Each number is 128 + 32 x the weight over its row's rms, rounded and kept within 0 to 255. Layers, rows and columns count from 0. The size above them is the row's rms in percent of the matrix's.

# layer 3 MLP gate, 512x128, rms 0.16, rows 371-374, columns 0-127
size [ 90  98  99 104]
[[ 82 159 109 125 131 150 132 109  84 162 152 161 129 165  98 129 116 123  88 153 147 169 158  95 131 178 169 142 178 144 100 168 167 101  70 113  70 160  93 129 177  62 128 154 127 114  99 176 106 139  75 113 117 162 109 153  88 189 101  75 131 166 100 103 120 128 158 107 138 108 126 176  74  94  69 154 125 142 144 100 195 115 111 162  91 126 103 152 119 100  81 128  81 102 140 125 141 160  71 228 106 109 112 115 116 115 139  89 155  96 114 179 195 151 111 126 103 138 152 107 142 134 161  78 121 158  92 133]
 [133 129 179  73  74 177 212 121 175  94 112  94 120 102 152 103 150 131 159 143 127 176  87 159 135 144 158 184 117  95 128 169 109 108 175 126 148 111 150  80 168 124 145 155 131 129 113 167 141 128 122  69 129 109 122 107  83 108 144  98  81 134 149 123 160 126 125 139 129  87 188 149 122 169 127 104 134  63 137 164  82 143 128 105 168  78 177 103 128 159 116  98 155 110  98 114 134  86  96 122  95 122 157 130 108 121 161 147 115 152 195 142 148  84 107 122 158 125 120 164 115  22 128  86 217  73 118 107]
 [ 81 130  39 188 146 120 130 144 124 136 135 113  74 153  86 109 140 100 157 122 138 141 135 162 140 115 143  96 144 114 103 118  87 125 135 145 164 189 127 101 135 175 191 170 121 121  54  94  99  80 113 125 202 159 188  75 104 150 136 116 153 162 135 114  81  96 141  83 141 105 105 172 151 129 149 121 122 136 182 198 110 125 166 138 100 137 156 126 141 142 108 116 187 114 179 135 111 147  98 136  98 127  76  73 133 145 166 164 121  94  86 141 139 157 102 125 135 164  96 139 223 123 171 110 170 117 104 173]
 [ 41  98 136 137 138 100 123 103 124  99  89 138 167 122 190 134 185 172 137 147  93 173  79  92 158 124 130 182 142 108 110 159  74  82 135  82 133 185 172  81 115 112 146  96 132 125 143 108 155 154 125 142 139 154  69 112 140  94  98 153 114  53 118 121 131 117  87 133 116  86 110 160 108 120 130 105 153 126 145  37 134 170 111 119  80  63 143  78 101 104 105 135 121 109 118 101 137  97 106 155 103 100 151 166 134 108 157 156  72 169 151 140 138  96 128 166 193 130 129 152 191  72 128 122 190 145 149 105]]
# layer 3 MLP up, 512x128, rms 0.163, rows 371-374, columns 0-127
size [ 93  89 101  96]
[[134 134  97 109 145 101 120 102 136  97 151  74 138  84 129 126 136 133 111 126 141  67 107  86  71 172 108 160 189  88 102 147 132 150 100 128 106 102 151 130 120  86 140 134  66  98 119 155 108 123 171  89  75  83 111 145  67 140 188 104 104  50 165 165  46 119 132  60  67 135  97 151 107 118 214 136  96 149 164 133 163 110  91  79 131 139 136 126 155 138 117 137 186 170 126  74 100 112  79 128  64 114 109 107 170 128 110 127 121 104 126 137 116 152 197 169 113 118 121 167 133 109 147 152 161 126 130 128]
 [144 142 173 120 122  80 137  81 142 140 146 188 216  85 128 120  68 178 148 109  87 144 100 132 199 146 122 189 138 120 155 102  99 186 113 155  70 116  94  93 120 137 177 112 146 138 166 162 157 108 103 112 101  61 118 103 147 164 102 107 140 130 140 181  95 124  81 125  86 129 147  92 105 160 110 118 167 156  90 150 104 109 105  97 102  85 121 104 149 130 136 106 109 123 103 112  90 104  89 125 119 132 155 146 138 101  98 128 122 142 131 145  52 112 142  52 161 158 132 166  84 186 110 126 170 186  73  86]
 [224 113 163 165 180 131  92 123  93 150 131 112 124 112 147  99 174  93 146  82  84 115 181 107 181 107 196 104 167 145 148 109 125 132 113  92 106 104 155 109  88 114 137 126  91 122 123 160 119 152 141 100  97  93  93 126 147 156 114 161 139 110 198 117 159 201 113 176  76 126  98 110  94 141 100 169 141  84 107 157 107 115 143 111 153 161 106 159  91 126 102 124  65 160 116 143 138 107 200 149 100 172  89  80 104  79  66 128 114 112 138 148  95  95 105 100 175 140  77  83 159 122 153 152  89 168 108 132]
 [134 105 137 110 169 114 133  92  76 127  96 176 154  99 128 105 156 155 147 148 137  91 148  64  64 103 143 155 121 141 103 225 113 124 130 134 129 127 131 117  33  85 153  78 163 114  75 132 137 183 133  89  94 131 151 160  92  94 153 207 129 144 102 128  87 115  94  73 132 122 128  98  81 139 120 104 151 176  86 109 107 115 114  99 109 120 120 150 123  96 157 131 163 100 130 117 131 135 101 157  98 116 149 166 197 170 100  89 108 146  78 120 114 138 179 159 106  93 129 153  94 216 158 127 188 133 144 121]]
# layer 3 MLP down (transposed), 512x128, rms 0.152, rows 371-373, columns 0-127
size [ 93 104 100]
[[156 109 136  64 162 155 142 113 159 160  76 106  77 111 125  98 141 126 158 164 130 141 141 174 116 156 122  84 116 148 132 161 137 104 106  83 189 136 150 122 193 131 153 124  89 152 149 115 123 150 197 138  84 136 109 121 153 174 192 129 108 127 113 118 137 131 176 160 141  86 122  91 173 135 166 122 175 161 123 128  62 151 135 111 204 118 141 117 173  48  79 103 181  87 123 205 147 132 104  96 104  95 145 111 136  82 194  90  96  90 118 121  86 103 131 126 155 125  85 158 138 142 115  88 106 170  97  84]
 [112 189 154  75 160 127 141 134 135 155 170 169 130 106  53 113 104 107  84 138 129 164 142 149 183 114 155  99 152 106 165 157 116 114  75 177 168  90 127 118 146 113 150 145 114 173 217 144  67 156 167 120 110 115 135 132 141 126 162 157 130 100 120 106  71 101 116 101 159 120 126 111 181 165 111 132 205 118 141 113 115  89 114 114 137 145 106  90 184 113 150 138 162 124  99  50 114  94 136  82 129  85 137 163 125  77 113 103  71  74 144 103 130 118 130  77 123 185 136  86 103 133 117  94 147 190 161 178]
 [ 91 132 115 132 159  67 134 125 175 130 108 137 147 115  40 136 110 146 106 127 157 150 108 121 102 129 118  98 131  75  99  95  54  83 108 143 158 130 111 132 192 125 128 169 115 139 164  87 110  41  92 101  89  69 141 109  36 149 119 138  95  85  98  94 110 197 116 119  96  69 117 102 149 114 225 108 139 127 145 124  78 126 117 148 161 142  98  95 194 145 132 116  95 129 129 136 139 146 127 108 166  77 184 136 111 118 145 102 100 176 118 121 120 148 117 135 183 131 125 129 134  94 122  82 157 104 127 170]]